config.yaml
n_kv_head: 4
head_dim: 32
norm_place: "pre"
norm_eps: 1e-05
init_std_qkv: 0.0623
lr_mult_o: 1.53
Each number is 50 + 12 x the weight over its row's rms, rounded and kept within 0 to 99. Layers, rows and columns count from 0. The size before them is the row's rms in percent of the matrix's.

# layer 4 MLP down (transposed), 768x128, rms 0.248, rows 324-351, columns 0-127
096:33 41 36 41 43 60 47 33 46 51 46 52 70 41 22 44 57 62 67 46 35 57 44 54 51 38 53 49 42 56 39 36 43 54 58 45 36 56 53 54 38 39 57 50 65 41 41 29 49 50 39 58 55 63 64 44 57 46 51 58 60 58 81 54 51 57 74 48 49 56 44 31 44 52 29 37 57 76 42 35 35 57 60 62 48 49 57 15 61 34 54 58 31 49 34 63 56 16 40 50 49 54 62 33 47 74 59 53 46 47 54 37 48 64 47 53 36 60 58 65 68 62 30 44 69 25 53 53
098:43 55 66 46 50 74 55 33 55 27 55 45 42 68 48 20 60 26 50 52 38 46 65 68 57 74 18 35 50 45 46 52 43 43 55 47 51 51 55 48 33 22 50 32 41 61 78 43 40 65 59 43 58 56 71 38 39 50 77 49 48 58 41 47 53 58 34 49 55 55 41 52 52 43 43 48 50 42 46 59 51 57 40 58 56 33 44 41 49 41 47 46 79 75 58 47 52 68 47 33 47 47 55 50 55 74 43 41 40 37 25 48 50 58 70 32 38 50 48 54 35 56 46 39 48 53 73 47
099:30 45 55 73 53 55 42 54 52 27 39 64 45 54 61 66 49 60 72 64 17 38 39 50 48 41 67 58 68 62 79 52 48 48 18 38 58 56 43 56 60 21 68 53 50 58 50 44 48 42 58 57 56 68 45 47 45 67 58 29 48 45 52 36 52 46 57 52 54 56 50 71 48 40 42 47 47 43 52 53 56 28 61 65 50 49 61 39 49 57 46 45 64 56 54 15 68 45 48 53 51 66 49 47 43 67 32 58 29 26 60 59 23 44 61 49 54 59 48 61 45 43 41 44 31 54 49 42
104:57 61 65 50 62 45 53 41 40 38 45 33 53 51 54 50 72 25 45 42 39 53 30 60 68 37 33 37 56 42 57 45 58 63 70 37 53 67 56 46 50 52 45 32 35 51 63 65 46 64 35 44 46 48 37 26 50 48 32 67 56 61 36 57 46 44 51 29 35 42 63 37 53 45 62 55 54 51 37 66 82 57 35 52 51 52 73 49 62 46 60 50 56 73 71 55 41 45 47 48 64 32 39 43 47 46 48 34 75 60 36 33 56 43 33 47 46 35 23 48 45 49 75 49 59 57 44 70
105:78 45 35 64 25 53 70 40 70 58 46 27 36 68 59 65 69 54 50 69 55 27 52 39 52 45 42 68 56 43 42 66 49 41 50 68 57 31 44 39 57 42 51 67 46 37 56 60 44 59 62 49 54 35 45 61 43 37 75 40 50 76 41 57 43 52 51 43 44 38 23 62 30 43 57 43 47 53 59 44 45 43 40 67 32 43 62 62 35 53 48 47 27 39 39 53 47 69 69 33 49 44 62 40 60 42 45 47 50 42 33 45 64 47 40 49 55 40 70 58 46 50 54 27 51 61 69 40
108:47 46 43 62 48 50 60 38 38 80 36 64 29 38 52 65 67 36 53 45 41 51 37 41 33 42 66 61 42 56 47 61 66 44 31 46 54 53 76 58 56 47 60 48 54 30 37 27 46 63 49 64 68 35 55 65 56 51 53 47 23 62 34 34 53 65 60 49 59 71 42 56 39 48 55 46 56 41 72 36 47 57 35 68 58 46 52 58 71 72 57 50 40 54 60 50 63 64 54 48 56 57 81 40 36 39 50 42 21 35 50 33 58 60 56 59 58 63 35 50 70 44 55 57 43 38 44 41
104:47 47 26 49 43 65 57 41 55 40 42 57 58 65 58 49 49 36 54 61 61 23 53 53 61 53 73 67 53 53 59 34 32 37 34 66 51 47 43 47 41 57 46 55 35 58 51 55 41 24 56 49 45 62 70 65 32 46 32 37 34 55 48 50 53 45 34 40 47 32 69 50 70 28 47 34 33 45 62 33 52 30 64 37 52 48 53 46 46 52 46 24 34 41 70 52 72 51 55 72 41 51 37 55 39 56 51 44 51 35 45 50 44 55 76 62 65 57 40 41 41 61 72 40 77 67 55 48
102:44 57 40 44 41 34 68 37 65 68 51 45 47 57 50 47 42 29 54 46 55 48 38 70 47 53 41 48 47 53 71 69 74 41 42 44 39 38 35 30 59 75 64 52 71 50 68 39 76 41 65 59 36 40 62 73 33 55 57 52 59 52 32 51 51 51 71 55 46 64 54 48 40 40 44 67 44 60 43 41 52 35 45 38 67 52 29 45 61 46 51 50 59 60 44 41 24 48 52 36 56 31 73 52 45 69 44 31 44 51 74 44 71 63 45 53 24 49 33 57 45 46 33 38 43 48 52 59
102:35 48 56 38 38 74 37 32 48 47 78 49 49 61 28 43 52 57 56 41 49 40 51 55 43 75 50 41 46 73 56 51 45 55 47 51 36 51 44 43 65 32 32 63 71 42 65 45 54 65 82 38 74 39 67 34 38 51 65 58 77 42 64 60 57 47 38 44 61 69 51 47 57 73 63 49 52 56 49 38 52 48 53 44 56 43 64 38 44 41 51 52 52 47 47 44 78 59 46 72 71 49 45 48 44 60 51 59 61 62 69 63 35 69 53 48 53 66 64 56 42 61 47 23 35 47 58 46
100:66 44 40 54 42 44 68 52 57 49 50 45 56 37 81 40 81 54 45 51 49 42 58 69 48 44 47 37 37 23 48 50 69 44 40 54 42 54 41 48 48 65 76 65 63 53 67 72 62 59 58 57 41 41 62 46 44 58 54 55 48 24 60 61 50 51 52 44 37 40 48 37 44 41 39 62 52 51 43 42 51 64 64 42 60 44 44 60 35 50 57 36 64 72 58 69 52 44 54 41 63 67 42 72 45 46 61 57 46 35 42 60 71 44 34 24 50 50 31 48 69 24 63 59 73 53 67 37
100:55 55 52 44 56 47 54 67 54 63 36 55 30 35 44 50 58 43 47 51 67 28 38 62 47 58 36 42 54 64 32 70 50 54 49 55 45 43 42 62 54 18 43 41 25 56 57 62 48 81 40 43 20 56 44 56 47 41 75 55 21 43 41 51 44 61 65 41 38 35 45 58 48 63 64 55 36 82 57 53 44 58 67 50 59 63 50 38 64 39 48 41 42 54 60 37 53 55 43 60 45 61 59 42 27 62 44 41 33 48 50 51 49 43 24 44 40 58 57 72 68 30 55 58 47 38 65 42
101:26 39 40 32 40 60 35 39 49 42 54 63 58 54 34 26 53 52 73 43 41 48 44 74 55 51 50 28 63 49 37 46 40 26 46 45 25 57 47 67 30 59 62 59 49 46 48 49 49 55 53 45 62 66 46 56 65 65 59 63 26 51 53 45 58 53 79 33 41 42 42 73 36 59 62 49 49 55 45 73 45 52 44 64 65 65 39 33 59 47 48 43 52 50 39 67 35 49 59 56 43 57 47 52 37 61 41 52 46 74 43 37 40 59 48 47 86 58 52 45 39 48 68 74 55 48 57 69
113:51 57 53 74 55 46 49 43 44 60 59 45 48 37 63 31 36 47 45 47 57 43 50 37 59 56 38 41 72 48 38 39 66 62 26 66 43 58 32 38 46 45 57 28 45 46 53 51 56 32 75 58 58 39 61 44 57 46 56 34 55 48 37 50 59 72 64 48 46 44 61 58 64 64 45 55 62 81 54 36 67 43 54 51 67 55 59 30 68 39 37 63 53 51 71 44 57 33 28 40 55 36 48 65 60 43 49 54 73 54 55 67 59 78 21 48 47 63 57 31 29 51 52 59 49 49 43 70
099:46 68 45 61 77 48 64 45 50 34 64 68 43 42 50 46 53 61 70 59 67 60 55 47 55 63 41 54 40 46 31 54 57 38 27 57 43 58 48 63 27 50 40 67 53 36 63 65 43 70 39 59 69 36 42 59 32 45 38 42 45 44 38 48 48 38 59 49 55 58 47 50 46 29 57 16 35 28 58 49 49 45 64 68 43 24 38 47 68 40 42 62 46 40 31 41 46 50 37 40 53 47 36 39 56 45 39 52 35 46 30 67 41 57 65 41 56 48 43 39 43 46 74 82 43 53 58 54
105:66 50 69 52 41 48 61 51 52 41 52 52 27 49 46 43 49 49 47 61 21 56 57 49 33 58 42 52 41 68 58 42 26 67 44 47 61 52 42 53 49 52 34 32 62 58 45 37 53 51 48 51 60 53 53 38 45 50 45 53 35 70 44 58 65 52 49 41 40 52 47 56 51 23 67 61 33 43 26 49 47 48 75 50 42 47 66 32 78 55 70 57 46 59 37 54 74 40 57 51 55 67 61 37 49 54 71 49 29 62 25 56 39 56 53 31 87 41 56 41 67 56 63 45 46 29 38 49
103:53 57 40 37 70 56 66 48 64 43 54 41 72 55 49 41 57 27 59 60 33 45 51 57 38 30 59 49 57 39 48 41 39 65 51 44 44 39 34 52 47 52 47 52 71 64 36 56 40 41 49 49 53 29 64 53 42 41 59 31 55 39 56 39 74 72 47 74 74 60 59 40 54 50 71 41 36 55 51 65 58 35 45 44 62 66 64 42 47 71 52 38 40 58 55 31 35 52 39 34 37 35 61 48 31 30 20 52 57 48 52 61 65 61 46 43 42 45 48 71 50 61 59 71 43 31 71 43
095:45 59 46 37 46 62 54 37 39 72 44 70 47 44 69 64 39 30 72 50 42 38 49 57 53 45 27 40 62 57 42 55 66 41 54 54 46 52 19 65 56 75 30 34 39 56 34 18 31 54 50 58 62 59 63 62 54 49 35 46 45 55 36 74 42 48 58 56 34 66 34 45 45 43 40 53 57 43 49 41 78 61 69 57 35 35 65 43 44 42 50 49 52 53 50 62 71 58 46 40 39 35 41 40 37 61 65 23 59 29 54 45 62 38 57 62 40 56 52 51 47 50 50 61 63 38 57 53
095:64 68 21 53 71 48 61 77 44 51 43 35 39 69 69 51 43 65 61 50 66 50 43 49 46 56 39 56 51 65 55 63 42 61 66 48 64 50 55 45 51 40 51 40 31 53 31 59 58 30 59 60 51 62 56 35 41 38 64 37 67 61 56 59 71 50 52 26 51 58 56 55 38 30 46 31 38 52 37 46 73 48 53 50 53 29 50 41 64 35 42 59 48 39 50 51 55 43 41 55 70 53 50 56 55 46 66 54 57 71 39 16 34 31 42 51 25 43 32 60 45 55 55 54 63 71 49 43
103:29 50 45 65 62 46 44 25 44 54 60 43 45 44 46 39 31 54 59 71 64 48 60 38 74 51 39 37 55 60 53 50 31 48 61 54 52 47 46 38 48 49 48 52 39 51 80 49 57 10 42 44 55 41 62 48 65 45 50 49 38 46 50 43 31 64 49 52 57 54 53 42 42 47 35 63 74 69 40 71 59 41 48 65 51 63 55 43 28 40 59 39 61 38 47 64 45 46 68 44 32 39 51 32 55 80 33 44 70 33 56 41 50 61 38 27 53 59 58 45 41 52 67 59 45 63 76 54
091:45 51 63 70 55 41 44 49 64 71 36 60 65 40 49 36 46 59 51 46 58 48 46 47 43 80 36 42 58 33 41 44 33 54 45 39 54 64 48 52 37 40 51 51 45 69 63 42 47 58 60 70 73 68 55 65 55 31 41 43 71 77 50 33 67 35 29 47 51 52 34 67 39 77 60 60 43 54 52 57 56 35 56 52 64 52 48 68 63 49 44 59 37 49 53 40 42 54 63 68 56 57 68 67 42 46 60 53 57 49 61 50 51 79 48 64 32 53 54 70 74 49 51 58 60 36 31 30
106:44 66 42 40 65 53 54 55 61 47 56 61 51 51 70 65 53 55 29 58 73 44 43 39 54 36 32 70 52 39 28 53 72 52 52 60 59 58 50 60 40 38 34 65 57 71 62 57 52 46 49 44 40 51 54 64 46 28 51 35 49 51 68 40 47 22 50 54 51 57 50 42 53 55 36 61 51 55 49 64 55 29 51 73 42 48 40 73 53 44 50 34 43 62 39 42 33 32 65 52 54 66 52 62 55 42 66 54 45 59 29 61 74 40 58 40 49 55 20 62 52 44 71 73 74 43 58 30
098:24 51 44 60 55 45 74 53 53 32 60 80 63 39 15 63 63 56 61 48 60 61 59 62 57 37 55 34 46 46 52 41 40 54 64 60 65 41 55 59 65 34 51 66 39 34 50 50 59 19 46 70 70 38 55 45 50 49 53 55 49 47 45 56 44 70 29 46 46 40 41 73 55 60 48 69 49 58 38 35 41 51 24 44 48 42 50 37 35 65 33 40 53 23 60 57 66 61 40 39 60 62 45 59 36 43 57 48 31 55 40 55 50 47 34 54 46 49 45 41 54 46 51 48 20 47 55 49
088:76 53 41 60 54 76 39 57 62 71 44 44 44 50 68 17 62 23 63 17 54 38 41 62 42 53 47 40 64 72 30 33 47 40 49 46 64 44 37 27 59 64 58 37 69 42 70 50 51 44 42 50 62 43 76 47 59 38 54 31 51 53 47 37 70 47 29 41 58 54 64 41 55 60 46 50 58 73 40 55 51 53 63 49 51 53 58 64 47 46 52 48 51 54 69 59 38 55 72 40 40 60 40 57 60 50 60 54 70 42 62 51 30 62 46 52 50 44 50 37 51 62 58 58 47 66 56 56
096:43 53 55 48 72 65 61 70 61 51 34 34 63 63 41 43 51 60 34 30 41 52 54 48 33 39 43 69 71 29 41 59 58 32 34 43 43 49 56 60 77 77 50 53 47 44 51 55 36 56 50 51 70 45 68 44 71 46 48 45 50 50 44 32 43 71 51 43 50 67 63 29 28 32 58 51 38 59 30 51 66 63 50 46 36 50 44 42 55 49 50 58 54 43 63 32 50 34 42 43 36 55 65 35 60 37 56 47 68 43 44 48 51 26 53 44 38 41 39 47 30 81 63 58 63 56 58 46
105:43 61 42 71 44 51 61 36 50 53 34 40 40 36 75 23 43 42 46 13 53 58 50 69 44 64 55 50 41 46 60 70 76 45 55 56 31 42 51 57 48 46 52 43 75 45 55 61 36 48 51 49 46 64 74 60 59 37 49 52 47 52 27 42 54 48 65 73 36 73 38 38 50 41 55 53 43 63 64 57 55 55 68 22 49 60 52 42 58 54 53 56 37 69 45 53 48 65 56 63 36 59 42 60 47 64 49 44 16 55 52 40 44 47 30 50 63 42 42 65 53 54 34 66 55 38 47 56
108:47 56 66 51 49 40 38 44 65 38 27 54 78 36 64 41 67 81 59 70 47 47 49 60 45 17 47 41 40 35 45 61 48 60 36 61 40 49 41 53 46 65 55 47 64 44 62 39 65 55 50 67 37 27 34 47 41 55 46 46 50 67 48 28 52 49 43 38 43 45 64 47 33 62 60 32 58 39 59 46 34 66 41 59 65 45 35 50 44 46 38 50 47 51 22 59 35 45 43 21 56 57 47 39 66 75 49 52 46 50 46 43 41 46 49 57 50 45 27 34 71 57 42 34 42 56 59 35
099:50 53 63 40 36 33 62 45 34 54 26 53 56 67 54 61 41 45 38 57 63 48 54 46 46 41 68 41 61 39 53 43 55 48 43 36 39 18 71 70 38 68 65 34 44 80 33 57 30 66 31 61 55 51 59 57 47 46 53 36 39 35 61 53 65 68 59 61 41 28 52 48 32 37 38 75 57 33 62 54 51 58 44 39 43 40 59 52 60 35 29 51 64 39 55 48 54 25 59 62 65 56 48 41 40 52 50 33 58 58 39 50 32 42 43 56 62 54 54 63 56 52 39 64 35 57 61 69
089:49 57 49 79 56 49 44 36 59 75 39 53 32 55 54 33 78 59 49 72 59 51 61 71 66 57 67 67 58 36 55 50 32 63 43 51 31 50 45 56 48 43 44 56 63 54 43 67 45 42 48 63 66 30 51 51 68 42 38 43 15 46 49 53 49 35 64 48 48 36 51 46 49 56 60 49 39 48 51 66 56 58 68 59 86 70 57 70 53 52 57 52 41 29 47 70 52 47 63 43 61 60 56 45 34 63 46 57 39 55 45 57 27 39 71 60 52 68 48 53 45 47 34 58 51 46 36 48
# layer 4 MLP up, 768x128, rms 0.302, rows 325-351, columns 0-127
102:41 52 63 65 47 43 39 43 44 55 22 25 51 47 41 65 47 42 40 42 53 47 54 33 54 68 70 43 73 44 59 59 62 52 48 43 61 36 53 47 46 45 59 58 53 57 25 61 47 48 38 51 40 40 50 59 63 40 38 39 34 40 37 46 47 41 57 44 55 35 47 67 54 74 15 34 65 54 46 54 53 30 52 52 54 39 66 45 30 57 25 34 42 36 56 55 32 31 38 57 43 66 37 47 33 42 44 53 49 43 56 42 50 55 69 34 43 67 63 56 50 60 29 58 13 53 39 43
099:55 52 47 52 63 67 49 43 68 56 58 61 37 48 31 41 38 48 47 30 44 64 63 28 42 55 37 43 60 49 47 61 81 65 59 41 66 41 61 34 46 58 43 59 66 52 55 49 49 63 37 60 57 63 57 25 44 49 57 71 50 43 64 29 53 55 60 41 62 44 42 35 58 68 44 65 31 39 45 34 48 36 43 30 53 67 32 66 33 38 29 77 54 69 29 38 40 52 61 51 31 75 41 36 59 65 62 38 52 78 54 57 68 46 42 53 48 56 50 45 52 44 44 45 58 48 54 54
115:66 48 46 60 49 56 52 47 33 70 68 58 45 31 51 72 70 49 56 62 46 54 62 38 67 61 52 41 46 38 69 26 53 36 50 56 39 46 55 66 54 60 36 38 45 40 48 52 59 69 37 47 75 70 33 59 39 48 41 65 47 23 45 36 35 38 43 55 56 48 42 48 30 61 41 56 48 32 44 56 54 50 56 55 41 63 61 53 35 55 58 36 34 50 43 30 44 54 37 54 78 52 76 62 73 52 60 49 63 57 23 56 39 48 54 51 49 59 66 57 26 51 35 52 53 39 72 34
104:57 56 34 70 54 53 59 59 46 48 35 17 50 33 66 32 73 76 47 58 54 54 70 33 74 61 46 37 54 48 72 77 50 39 41 70 48 45 51 34 42 28 32 61 65 67 40 37 46 66 48 35 43 44 36 43 49 63 57 52 55 43 46 50 55 48 48 70 50 55 49 67 37 64 57 58 49 50 43 51 64 40 38 69 54 59 39 53 35 52 52 48 50 40 39 42 41 49 54 73 50 47 64 54 55 20 46 70 47 37 36 38 44 44 43 40 47 52 34 54 56 35 53 39 58 34 29 58
103:44 49 56 68 60 48 48 49 52 47 55 42 54 48 72 59 37 60 47 34 38 45 62 61 54 55 40 42 58 42 45 54 64 45 55 54 45 45 52 56 61 28 50 42 54 73 57 50 54 57 42 55 39 45 33 47 36 49 20 63 84 52 38 64 40 40 53 76 43 35 28 57 58 30 29 46 50 44 45 27 69 31 45 57 47 39 38 57 59 51 51 71 54 72 53 51 56 70 32 39 49 54 57 52 52 26 53 49 80 69 62 48 48 54 51 24 62 56 68 54 45 22 59 48 29 52 51 56
099:45 53 68 51 41 58 61 38 64 48 64 49 48 55 49 46 38 50 57 61 49 40 44 47 42 43 63 42 48 36 50 49 52 59 46 31 34 51 49 24 34 57 44 43 67 23 39 43 47 41 58 46 45 40 52 36 67 48 62 40 39 47 51 71 76 45 49 63 69 57 41 71 74 54 46 37 48 55 61 45 39 64 31 50 57 40 57 54 50 21 46 63 45 52 57 33 40 59 42 68 63 53 55 58 59 55 16 65 60 57 63 62 55 36 20 42 50 52 87 58 50 69 55 40 53 36 69 51
105:38 38 59 35 48 40 39 69 49 31 56 68 56 41 59 49 54 54 41 55 63 30 56 58 52 58 29 46 25 62 34 46 36 51 46 57 59 40 47 44 67 32 43 48 61 54 46 60 33 81 57 48 40 37 46 40 69 27 22 59 50 52 62 66 56 48 63 45 49 46 55 68 36 62 51 62 58 63 57 52 38 75 36 75 58 45 53 57 14 53 63 66 51 41 60 51 39 47 51 63 20 54 54 72 32 40 36 56 44 38 50 48 47 45 50 42 55 51 60 26 51 49 65 48 48 43 54 62
104:52 49 39 58 52 20 74 60 51 35 61 31 58 41 39 60 53 28 68 54 53 59 37 47 42 61 43 26 32 39 48 66 64 73 37 40 76 35 56 49 45 63 53 37 37 53 74 67 53 42 37 50 54 54 39 36 62 47 61 39 37 46 48 70 46 58 69 61 69 59 43 64 60 45 48 57 38 65 45 51 42 53 61 39 75 61 59 61 75 65 44 63 51 56 42 48 64 47 41 46 32 74 66 49 39 44 55 51 51 64 58 39 63 43 48 39 50 68 30 52 41 63 42 40 32 44 51 45
105:36 53 66 30 46 48 55 60 52 70 53 57 50 53 45 47 49 58 39 34 49 53 54 54 57 63 49 29 41 80 42 57 61 52 25 45 56 66 44 48 48 30 40 64 61 64 47 28 58 43 39 61 46 27 50 67 54 46 52 51 60 43 36 40 59 36 58 41 84 56 50 38 53 43 69 12 49 68 21 52 50 27 60 52 37 53 30 49 64 57 44 53 42 45 50 57 62 48 56 58 58 54 42 52 55 52 45 39 38 63 55 52 50 33 60 34 45 25 28 37 25 51 54 56 37 36 49 58
106:58 51 48 75 51 45 50 54 65 48 60 52 62 66 60 43 38 55 70 59 16 56 36 40 37 60 64 63 40 37 69 38 32 40 62 32 51 50 52 65 27 38 41 35 56 41 50 45 35 50 44 35 48 49 68 40 44 56 44 55 63 52 65 55 52 61 55 59 74 25 48 46 63 50 53 41 35 63 55 44 73 61 25 37 30 38 37 51 70 19 46 43 47 64 28 37 60 52 51 56 47 43 63 42 65 51 61 69 63 54 54 32 64 45 48 58 53 58 59 50 33 61 37 48 57 63 49 42
097:41 53 54 65 30 46 66 53 68 45 52 51 72 41 58 54 58 28 54 73 61 53 45 50 28 43 53 47 65 61 60 53 55 60 51 63 49 53 45 29 32 44 66 69 77 41 34 58 66 54 32 61 46 61 50 57 41 27 41 50 59 46 47 42 68 48 35 63 50 32 52 60 51 45 38 47 68 47 31 49 56 67 45 38 49 40 57 55 46 50 77 42 27 48 39 28 67 56 45 36 53 87 62 33 56 47 54 53 47 42 51 51 36 61 29 41 51 42 36 62 47 44 66 65 43 59 65 36
124:45 60 37 49 50 65 52 65 57 45 35 60 72 49 36 43 43 42 53 41 25 44 44 50 49 63 67 49 44 66 63 40 35 63 52 36 33 65 60 76 47 64 57 39 47 54 55 46 36 69 33 38 47 54 46 51 56 50 39 37 62 34 66 45 43 46 67 55 68 40 46 31 21 37 43 69 52 50 66 48 40 57 60 54 66 37 52 39 18 29 50 36 26 42 44 46 26 41 46 56 41 38 46 31 71 52 50 56 39 54 46 40 40 30 33 42 57 57 53 39 53 62 71 63 44 52 64 57
103:32 39 35 51 61 47 34 52 36 48 39 56 48 37 61 53 53 35 53 51 62 53 36 14 70 41 54 63 53 32 62 51 47 50 30 73 42 34 48 38 65 53 35 37 66 54 25 50 44 57 61 41 53 62 41 43 35 75 53 48 59 31 41 72 45 65 46 67 60 61 56 50 63 51 55 60 50 57 52 52 25 32 35 59 50 41 53 62 47 50 69 37 54 45 64 36 52 57 30 52 59 34 46 66 44 65 63 62 61 47 40 50 45 57 59 38 51 74 54 63 66 45 37 58 45 81 66 52
105:52 43 39 55 44 26 45 54 31 42 69 42 46 48 78 62 53 61 27 51 60 48 88 52 54 43 63 43 85 46 43 42 39 64 47 74 48 56 39 64 52 32 35 50 65 43 58 52 69 50 51 62 57 46 49 44 52 45 53 61 57 61 39 49 27 56 44 50 49 64 46 39 69 45 58 37 37 55 49 44 36 44 64 48 57 61 53 44 24 64 50 47 52 47 62 63 30 51 38 35 56 47 64 33 63 62 54 28 46 56 79 46 66 56 56 51 66 55 50 39 34 61 33 57 48 54 66 32
099:27 60 56 66 44 37 39 54 47 49 55 31 55 43 50 52 44 36 63 71 49 60 53 48 33 55 57 40 48 41 53 50 36 48 50 35 29 48 42 61 55 36 17 59 64 61 57 63 42 72 68 63 28 39 49 46 59 55 41 64 46 51 50 27 43 52 49 62 54 30 41 51 53 43 62 29 67 72 42 47 39 33 36 51 49 49 42 65 26 51 76 38 45 40 66 61 33 57 53 64 39 65 56 50 31 43 55 42 43 53 58 58 67 24 40 52 55 38 63 77 44 70 41 54 51 55 49 67
091:46 46 52 42 43 60 65 68 59 39 62 45 42 61 63 55 42 50 51 44 24 67 29 66 48 67 57 54 61 48 61 48 33 37 43 71 46 66 33 51 49 64 59 62 43 56 44 52 53 32 55 28 51 63 63 44 41 45 51 71 61 50 57 53 35 62 48 27 76 76 69 54 51 53 57 43 59 57 36 57 69 46 50 38 37 44 43 26 45 70 40 63 52 61 68 66 47 70 55 25 35 63 69 71 39 41 53 53 43 34 51 60 54 54 40 65 42 41 54 47 41 51 38 34 64 42 61 31
096:58 51 35 41 55 44 42 50 49 41 53 41 48 65 36 41 49 73 45 52 58 65 53 37 49 48 30 37 53 57 42 58 47 67 48 59 24 64 52 31 61 65 50 33 57 47 46 44 54 48 47 49 51 35 45 40 29 45 48 68 48 42 33 51 51 52 59 61 56 66 30 43 37 21 45 49 52 53 52 36 41 40 59 62 48 65 61 63 88 49 27 61 77 60 51 64 29 44 63 47 38 35 36 21 52 54 27 33 58 53 33 38 52 64 53 39 67 32 51 57 55 54 40 63 52 60 36 34
101:64 41 59 39 45 38 55 45 43 41 47 46 42 36 57 41 40 39 45 52 17 46 60 70 67 33 45 62 37 65 55 38 56 56 45 73 44 50 29 47 30 44 54 39 45 46 63 44 50 53 46 40 43 58 32 43 56 75 38 38 38 66 59 55 61 52 45 45 63 46 29 43 62 36 58 51 31 62 35 43 17 46 42 49 60 48 32 50 43 51 19 66 71 38 54 59 52 39 32 51 55 49 37 65 49 36 58 45 45 52 69 32 49 25 44 59 57 55 52 68 45 26 43 33 48 48 37 68
094:49 62 62 36 52 59 53 18 42 49 40 66 55 46 70 55 69 40 63 30 28 59 72 65 35 50 46 51 47 56 54 65 64 56 42 35 44 42 50 70 45 59 64 50 47 44 32 46 53 44 35 47 33 54 40 45 50 50 40 40 35 51 33 53 50 53 70 60 42 39 59 44 66 60 29 62 47 38 41 27 44 60 62 69 34 36 43 45 38 52 53 50 40 65 33 45 62 73 51 32 47 35 47 50 51 58 45 55 24 61 30 54 53 44 45 64 67 61 83 48 20 46 59 56 53 49 49 57
121:51 59 43 66 39 38 44 43 29 34 47 61 22 34 48 45 64 44 28 30 62 63 37 41 50 40 64 25 44 58 53 50 58 52 69 60 76 60 51 36 54 50 45 62 34 48 38 42 71 54 44 32 48 59 62 64 40 35 58 45 53 57 46 58 39 58 29 49 66 65 46 39 49 39 24 29 45 43 76 59 57 55 57 22 46 49 54 38 51 56 43 54 40 61 55 51 51 38 60 60 72 31 36 47 67 54 29 64 60 60 46 71 45 49 40 46 42 43 50 33 47 29 62 59 49 49 47 42
097:66 43 49 40 48 22 39 53 48 78 51 31 65 55 57 51 50 42 60 62 58 38 29 32 51 37 50 35 56 68 43 54 56 53 54 64 59 59 39 50 42 58 33 55 22 45 53 60 48 33 52 34 45 51 55 42 64 78 45 56 31 38 59 48 43 65 67 33 52 43 43 51 46 29 55 48 53 67 59 54 54 42 40 35 68 52 52 32 60 60 40 20 67 50 52 50 56 51 64 63 63 36 45 29 42 81 63 39 60 57 40 44 33 47 34 30 50 45 54 59 54 51 39 34 63 50 39 66
090:56 50 47 63 51 51 53 55 44 24 72 54 47 35 49 57 55 43 35 62 36 76 64 48 61 43 22 47 51 47 77 40 61 36 54 38 34 68 27 53 72 42 48 30 60 40 58 44 40 41 54 46 53 52 33 48 47 33 55 60 54 26 25 41 59 48 41 54 58 50 41 57 59 49 66 50 50 68 71 25 33 59 28 62 48 59 49 45 55 34 51 43 49 63 45 61 55 45 64 62 29 60 58 43 75 61 67 49 36 52 57 62 27 42 57 60 51 32 45 60 37 50 56 58 55 70 46 57
093:67 41 56 48 48 40 38 46 43 37 62 72 55 46 53 33 54 59 53 52 50 41 52 30 43 75 52 54 36 69 58 56 42 54 47 54 53 40 53 55 16 23 44 40 38 67 41 49 55 29 45 37 39 37 31 58 47 55 37 51 54 41 61 47 49 61 55 60 70 42 42 54 46 49 56 73 49 66 30 52 66 76 55 46 62 38 47 53 43 58 17 55 32 41 46 52 21 54 56 51 42 42 50 57 57 15 44 60 52 36 56 53 34 81 39 45 43 48 40 56 49 49 42 61 64 53 60 68
105:40 52 37 67 34 55 52 64 43 49 65 62 43 60 40 48 57 45 42 55 39 71 51 34 31 25 59 41 68 42 43 61 49 32 41 35 62 64 46 22 61 47 55 40 61 65 68 47 53 53 39 52 54 60 47 44 47 36 34 53 65 48 75 58 59 55 44 38 66 41 38 37 44 54 61 51 67 58 50 57 49 25 56 40 57 45 47 56 41 52 38 54 45 54 35 36 58 74 46 69 63 53 58 51 28 34 68 48 17 48 48 52 51 74 55 67 55 59 36 37 54 30 55 68 73 39 37 47
111:50 29 33 32 34 47 33 67 39 36 42 40 60 43 44 59 35 54 39 54 38 49 62 56 39 49 42 59 42 68 45 54 64 49 75 70 51 59 32 28 49 55 40 61 54 53 44 57 56 53 46 63 55 68 38 41 70 61 47 36 34 54 49 41 32 58 74 62 53 49 32 73 51 44 39 32 34 47 22 46 58 37 67 57 60 60 45 54 43 49 41 71 58 56 61 46 51 41 39 45 45 38 79 42 71 37 49 27 42 67 63 41 45 53 67 34 66 58 47 43 56 65 44 41 44 43 65 61
099:50 52 56 27 65 42 35 58 54 51 50 31 60 51 78 37 45 33 65 32 53 30 58 62 58 42 38 36 40 63 34 50 60 43 60 50 40 59 65 41 60 44 56 68 76 44 58 42 30 44 59 25 34 56 53 68 34 54 56 36 73 57 47 62 56 64 65 43 54 80 54 43 31 60 52 50 47 44 66 51 42 50 36 67 43 37 37 34 35 81 55 62 50 56 31 53 61 41 66 51 41 50 45 51 73 53 38 67 44 50 50 53 54 53 66 46 49 43 48 30 52 38 58 39 32 55 51 48
082:46 33 47 57 27 40 72 49 48 16 49 56 44 59 34 67 80 60 44 43 65 24 48 43 30 61 45 63 65 39 66 52 43 48 44 49 38 54 40 55 50 51 57 53 54 45 49 60 55 61 44 52 39 41 46 77 56 68 42 49 54 37 55 52 27 35 68 64 57 68 57 72 69 48 62 55 19 56 64 37 70 44 66 52 71 54 50 46 44 53 55 22 46 36 45 62 59 48 49 52 54 38 63 40 42 58 65 51 47 53 46 50 35 38 35 49 59 55 74 41 37 64 42 46 46 54 57 35